Weights of a small GPT-style language model, trained from scratch on English Wikipedia: RMSNorm before each block.
Each number is 128 + 24 x the weight over its row's rms, rounded and kept within 0 to 255. Layers, rows and columns count from 0. The size above them is the row's rms in percent of the matrix's.

# layer 5 MLP down (transposed), 192x64, rms 0.235, rows 97-113, columns 0-63
size [106 116 101  93 103 106 100  98  91 101  91 101 100 110  94  99  93]
[[127 121 126  79  95 167 125 146 129 115 132 117 143 119  70 163  83 155 127 129 146 101 129 129 118 138 111 102 160 145 156 135  97 147 106 119 136 131  87 155 167 153 118 119 114 100 103 134 108 144 149 188 103 125 136 167 162  93 102 121 107 139 123 139]
 [145 129 135 136 121  93 121  95 107 102 125 161 118 123  78 140 108 139 146  98 111 147  72 127 140 121  84 104 132 135  90 139 155 184 147 167 133 118 138 160 166 147  88 122  83 136 105 105 143 123 124 142 112 161 121 130 109 145 121 102 143 163 140 153]
 [134 124 120 146 111 119 121 123 177  95 104 168 111 115 141  96 148 141 153  71 127 112 123 132 112 180 132 155 150 154 131 101 113 114  88 150 175  97 157  68 144 137 113 100 135 152 131 100 134 138 120 121 118  89 147 130 158 128 166 125 119 113 105 129]
 [128 135 147 111 138 188  88 144 134 106 116 118 156 115 119 127 150 167 120 171  89 150  81 111 120 140 118 117 147 139 137 129 135 138 148  91 123 106 135 105 115  92 158  97 116 125 140 137 146 185 124 113 150 114 120 152 141 149  98 120 118 200 118 107]
 [119 147 145 147 129 126 123 123  83 156 153 108 146 130 122 130  88  81 104 136 101 169 131 129 123 153 125 178 144 127 126 141 169 116 135 106  96 138 172 136  82 137  86 133  74 153 128 154 105 134 113 128 112 144 119 119 133 138  62 121 114 107 106 112]
 [ 88  73  70 145  88 111 105 115 144 134 111 149 109 124 134  94 139 134 125 170 181 144 134  95 111 165 132 156 120 118 153 131 118 161 123 148 115 112 143 121 132 146 133 115 102 135 123 123 164 131 135 107 125 118 125 153  83 116 131 151 114 121  58 113]
 [187 146 173 131 122 102 141  99 120 108 135 131  95 116 123 132 117 108 147 140 162 115 127 136 147 145 172 124 147 144  95 111 136 184 105 142 123 120  99 114 142 134  98 140 115 141 161 146 139 131 139 163 160 145 140 112 116  87 197  89 131 122 111 100]
 [ 91 111 141 133 112 112 112 146 118 161 125  92 143 121 144 136 137 139 124 114 102 125 135 129 103 182  96 110 141  99 124 143 122 130 102 152 153 104 163 101 113 162 120 114 136  85 120  71 127 121 144  88 138 146 120  81 124 118  99 150 123 146 102 199]
 [120 126 129 159 167 133 127 161 109 130 144 114 140  88 135 116 126 115 118 114 172 167 152  86  89 109 103 114 145  75 177 159 133 107 125 128  92 110 120 131 132 144 133 112  85 111 107  96 102 122  93 139 123  99 100 142 128  99 115 106 120 104 125 179]
 [133 154 138 131 139 171 144 102 140 144 117 134 155 130 146 126 137  95 138  99 154 115 130 102 133 173 140 172  94 102 120 163 148 153 125 144 124 130 136  93 149 110 147 134 143 170  77 112 117 135 105 139  74 129 137 156  87 119 182 105 122 148 151 161]
 [101 176 128 138 156 152 125 163 124 147 105 131 156 132 131  85 141 156 103 103 126 111 146 133 104 132 140 130  84 105 162 151 150 148 165  58  79 139 146 180 132 120 129 100 125  97 102 136  96 141 159 144 127 124 152 142 129 119 127 154 135 111 138 119]
 [176 139 115 146 163 111 128 125 123 112 131 164 167  82 107 121 140 124 129 123 141  99 135 146 140 132 159 124 122 113  62 144 123 128 116 140 107 122 149 120 151 149 128  91 159 143 171 123 124  97 145 116  94 105 163 127  51 122 105 135 152 116 101 138]
 [145 114 134 133 137 154 184 110 110 123 167 132 133 105 115 116 120  64 125 133 109 132 114 134 158 144 103 125 162 145  72 105 144 130 116 126 128 145 102 128 114 150 156 129 159 110 150  79 124 150 121 136  77 138 138 142 129 153 125 124 171 146  75  90]
 [129 108 121 109 110 124 153 107 125 144 176 122 155 125 141 164 109 136 153 170  94 123 148 141 141 148 109 137  97 103 128 108  65 147 121 125  85 127 156  92 135 154 111 146 122  98 131 114 131  92 129  82 136 154 137 149 144 147  94 166 114 131 172  89]
 [193 149 153 146 109 109 153  93 165 125 138 130 160  98 132 149 134 103 150 112 148 145 139 138 124 131 128 132  87 164  78 119 127 114 131 132  74 120 130 110 145  94 102 117 113 123 111 150 140  81 102 111 104 124 132 169  88 126  97 128 155 151 140 151]
 [114 120 142 117 136 144 105 128 157 109 166 105 113 117 153  81  81 158 121 130 125 133  87 157 117 144 138 135  50 136 123  82 141 132 115 112 150 144  95 140 135 145 139 158 129 122 128 126 184 152 170 109 130 151 147 171 114 154 139 155 129 118 132 147]
 [146 115 129 101 119 147 126 150 136 142 149 142 156 147  79 142 153 124 130 160 129 111 133 131 136  98 125 124 130 107 114 129 155  82 157  81  91 169 133 125 122 134 141 152 117 133 125 154 106 124 139 172  90 143 195 107 148 142  85 119 104 159 145  79]]
# layer 5 MLP gate, 192x64, rms 0.139, rows 98-113, columns 0-63
size [104 101  99 112 104 108  97  94 110  78 100 105 114  90 111  86]
[[ 95 114 134 135 158 150 137 114 144 135 155 121 139 119 137 154 119 134 133 144 140 105 151 143 174 169 120 129 126 145 138 173 123 136 128 140 164 152 125 117 131 147 118 131 160 169 142 121 131  71 148  88 128 137 154 158 101  99  82 183 185 128  97 145]
 [110 132 168 114 137 131 131 143  85 137 114 119 142 153  88 128 121  96 131 157 100 142 115 120 124 104 129 148  88 107 130 133 113 125 137 116  81 128 129 159 119 164  91  98 125 125 160 152 127 127 187 149 167 153 133  48 141 105 140 114 134 108 120 154]
 [138 122  82  91 123 123 128 192 135 132 103  91 129 151  96 133 159  97 112 172 100 157 131 139 116  88 121 126 136 117  92  93 100 133 161 142 108 147 113 129 140 143 133 115 113  95 125 144 121 114 141 105 128 124 162 117 175 115 170  90 117 103 151  99]
 [142 138 144 167 132 153 127 118 128 123 114 110 108 156 101 134  97  97 139 113  87 115 115 134 147 147  98 140 130 149 130  93 152 121 121 106 120  86 192 154 170 154 118 125 106 138 139 146  98 179 158 115 134 105 170 118 121 113  69 156 111 148 139 123]
 [158 178 171 128 159 127  87 170 147 141 141  88 131 154 101 160 114 129 104 121  96 118 126 159 122 117 139 109 158 126 133  92 133 127 114 104 121 155 105 151 140 123 131 125 149 120 145 130  81 120 137 113 120 111 125  79 151 122 118 150 143 102 189 173]
 [141 164 168 114 171  99 123 134 138 114 110 121 145 113 117 137  99 136 146 126 133 117 157 125 100 121 126 129 105 125 166 153 151  83 168 130 109 128 138  93 136  93 138  69 160 135 137 135 123 118 119 109 141 103 207 107 122 120 141 137 100 110  87 152]
 [112 104 153 140 106 135 117  93 118 138 115 135 124 118 120 180 149 158 135 140  93 165 117 125  99 142 172 125  88 107 109 131 127 126 114 138 170 102 138 112 132 119 155 125 111 134  77  72 105 130 126 106 115 109  77 143 135 153  93  95 108 145 151 172]
 [152 130 147  39 111 106  99 141 142  90 106 128 138 116  98 166 110 137 101 131 107 110 103 145 125 160  99 135  91 145 113 118 170  95 104 120 144 138 147 134 150 127 130 156 122  94 131 112  92 132 145 136 136 112 148  76 113 126 165 109 119 119 123 107]
 [125 153 114 135 124 163 142 106 113 150  93 109 145 135 151 151 108  99 132 102 146 136 134 118 137 143 103 124 126 120 165 177 115 160 118 150 134  93 145 135 129  99 144 163 117 167  79 108  98 152 145 145  82 140 110 175  92  95 163 106 141 146 108 161]
 [162  77 147 106 125 164 143 130 141 104 146 105  99 120 145 133 135  97  85 122 146 145 164 114 146 133 121 137 133 102 107  89 137 125 110 130 195 119 127  92 121 143 151 142 145 159  97 138 142 127  89  88  94 135 141 159 107 139 140  92 109 137 112 169]
 [130 138 142 123  72 101 122 144 141 162 130  79 114 156 133 158 116 108 137 149 169 152 108 107 123 149  84 135 146 165 153 125 115  70 113 142 165 150 143  74 124 137 133 150 133 132 114 136 161 143 145 111 139 166 124 131 146 137  94 108 102 106 124 162]
 [161 119 154 140 129 112 132 145 182 125 139 144 178 125 128 138 145 108 131 161 119 113 139 118 199 121 139 102 110 170 134 150 139 111 123  95 113 125 168 151 168 103 142 138 154 126 123 134  81  93 127 164 139 140 104  86 152  99 112 161 123 140 131 125]
 [121 143 129 122 152 164  91 149 129 142  95  94 146 178  95  91 144 133 148  90 103 141  90 107 164 113 154 119 126 173  96 119 134  93 149 132 152 177 127 140 170 121 136 108 136 136 131 122 153 101 143 142 125 120 126 146 161  86 110 135 127 145  98 162]
 [ 88  94 147 118 170 110 104  83 121 135 137 121 102  95 159  84  78  93 131 158 139 137 114 152 123 102 131 135 158 138 153 128 125 144 144 153 134 107 123 123  91 120 127 100 133 121 105 133 152 109 159 143 155 149 108 117 150 102 108 162  70 150 111  98]
 [144 138 119 166 120 140 132 115 129 125 155 102 136 142 108 157 176 118 121  81 126  81 175 127 133 135 101  86 152 145 120 131 142 139 137 132 146 112 157  87 128 111 120  84 106 104 116  88 163 146 118 161 141  82 137 115 192 136 108 115 119 142 122 119]
 [175  86 168 139 153 116 142 126 151 131 128 144 134 144 130 157 138  91 153 166  95 109 117 176 134 127 131 115 119 111 161 121 114 120 113 110 130 143 132 143 105 139 141 139 102 108 152 169 116 155 118 174  95 182 178 105 153 156 107 140 122 143 149 103]]
# layer 5 MLP up, 192x64, rms 0.131, rows 98-113, columns 0-63
size [115  98  91 109  94  99 104  93 101  94 110 101 117  97 103  84]
[[145 102 123 107 136 100 121 138 124 106 124 102 113 129 111 173 111 103 142 113 132 146  86 100 138 130  87 115 147 150 106 145 138 145 132 150 173 149 157 181 153 138  87 120 112 150  85  85 175 141 153 104 115 138  93 137  96 138 123 131 111 106 169 128]
 [168 138 161 131 161 114  92  91  94 122 172  86  99 121 126 139 141 123 143 135 121 112 107 146 109 139 100 164 144  86 167  79 116 106 129 153 163 105 156 107 151 136 113  92 120 162 142 165 131 109 142  89 139 121 126 122 156 110 118 149 134 118 154 112]
 [121 117  96 124 137 135 100 100 101 112  71 143 157 156 173 108  95 124 137  89 148 137 112 108 126 155 151 130 102 147 153 164 122 127 122 128 178 104 127 140 106 127 155  90 141 117  99 108 130 129  98 119 140 136  96 185 109 169 110 161 110 146 123 114]
 [103  90 128 144 106 140 114 150 105 138 157 102 137 132 143 101 146 125 163 142 136 133 126 101 171  86 131 169 194 112 116 116  88 130 175 142 156 153 147 113  64 128 133 129 148 137 137 132 146 179 130 126 157 140 101 143 114 111 121 105 138 104 130 131]
 [151 149 107 159 128 100 156 183 141 120 132 137 116 146 139 152 112 130 131 128 145 101 131 115 121 119  95  79 116 143 109  99 114 102 117 140 113 107 175 124 132  98 110 172 155 143 136 111 135 103 129  73 123  73 121 108 132 144  97 166 170 130 167 128]
 [143 138 170 144 124  96 135 132 138 123 111 125 149 170 120 136 129 147 184 108 100 131 123 115 165 160 164 108 119 141 107 133 145 161 119 193 126 134 171 117 177  98 116 124 128  98 155 133 133 127 106 129 109 134 195  98 110 131 119 106 135 148 107 126]
 [150 140 141 142 130 148 124 143 127 124 111 137 107 160 125 122 103 127 124 156 149 146 140 109 113  97 185 134 108 110 153 112 164  79 136 154  87 134 117 165 175 109 180 115 126 146 135 168  80 116 128 136 100  87 153 147 109 143 176 130 114 116 135 114]
 [137  83 156 138 101 168 158 104  98 112 154 141  75 162 118 147 152 126 137 141 122 128  91 172 131 133 122 106  82 100 104 127 146 117 102 161 121 154 116 128 150 138 164 136 145  99 115 114 162 125 143 106 154 147 138 165 121 168 114 153 141 118 131  87]
 [ 77 109  93 116 111 179 144 124 138 156  95 137  95 137  80 180  95 132 135 137 163 115 106 133 147 147 155 112 116 140  94 124 102 119 150 104 149 108  89 146 139 149 106 145  80 136 128  88 139 134 115 146 135 109 136 166 144 109 162 144 126 149 133 130]
 [143 109 122 116 125  81 101 145 168 106 111 133 106 167 106 113 149 114 136 108 139 136  91 150 123 154 142 108 180 124  96 105 125 117 117 193 129 107 163 127 102 117 153 146  90 117 112 119 127 152 120 127 163 114  94  88 112 147 111 103 148 142 176 128]
 [126  93 183 137  93 151 186 122 122 119 144 150 179 155 102 183 114 126 126 129 133 155 126 138 161 146 129 104 126 138 149 128 140 143  68 175 106 138 126 102 154 169 116 135 127 132 152 137 139 126  89 128 150 150 164 130 147 134 131 135 138 130 107 149]
 [136  80  77 132 121 131 146 115 138 146 158 150 148 139 122 121 109 100 147 124 109 156 113 118 168 130 124 101 169 100 122 165 120 107 143 143 158 160 150 142 133 132 141 158 160  80 157 120 173 159 148 110 143 157 123 151 118 138  92 166 132 129  95  90]
 [129 101 145 154 127 129 159 154 125  90 137 164 153 126 165 111 142 146 150 102 100 118 169 135 153 110 152 134 105 142  98 158 126 160 126 187 120 150 138 139 142 152 120 138 118 120 126 104 151 112 129 107  92 120 120 116 144 146 102 138 182 144 175  69]
 [144 167 158  89 113 134 175 126 147 139  76  91 127 121 153 122 118 100 132 143 105 126  83 120 151 123 162 117 173 152 123 127 104 105 153 155 125 124  91 105 108 131 180 100 128 123 143 115 106 143 109 151 142 114 124 187 125 129 139 123 121 160  98 108]
 [167 120 136 120 134 167 108  91  90 113 177 120 131 123  99 152 133 146 141 122 119 125 151 124 158 139  97 139 149 117 124  82 107 120  78 139 141 145 180 108 155 152 155 123 103 119 119 158  96 151 115 137 125 145 119 127 174 132 113 115 135 109  80  80]
 [135 182 133 108  95 136  85 118 131 187 141 171 139 132 111  98 124 144 133 106 102 121 121 115  99 129 165 111 119 166 129 172 127 129 151 123 129 147 118 120 118 115 108 157 177  85  89 158 153 126 144  95 143 130 151 142 123  93 159 143 134 138 112 100]]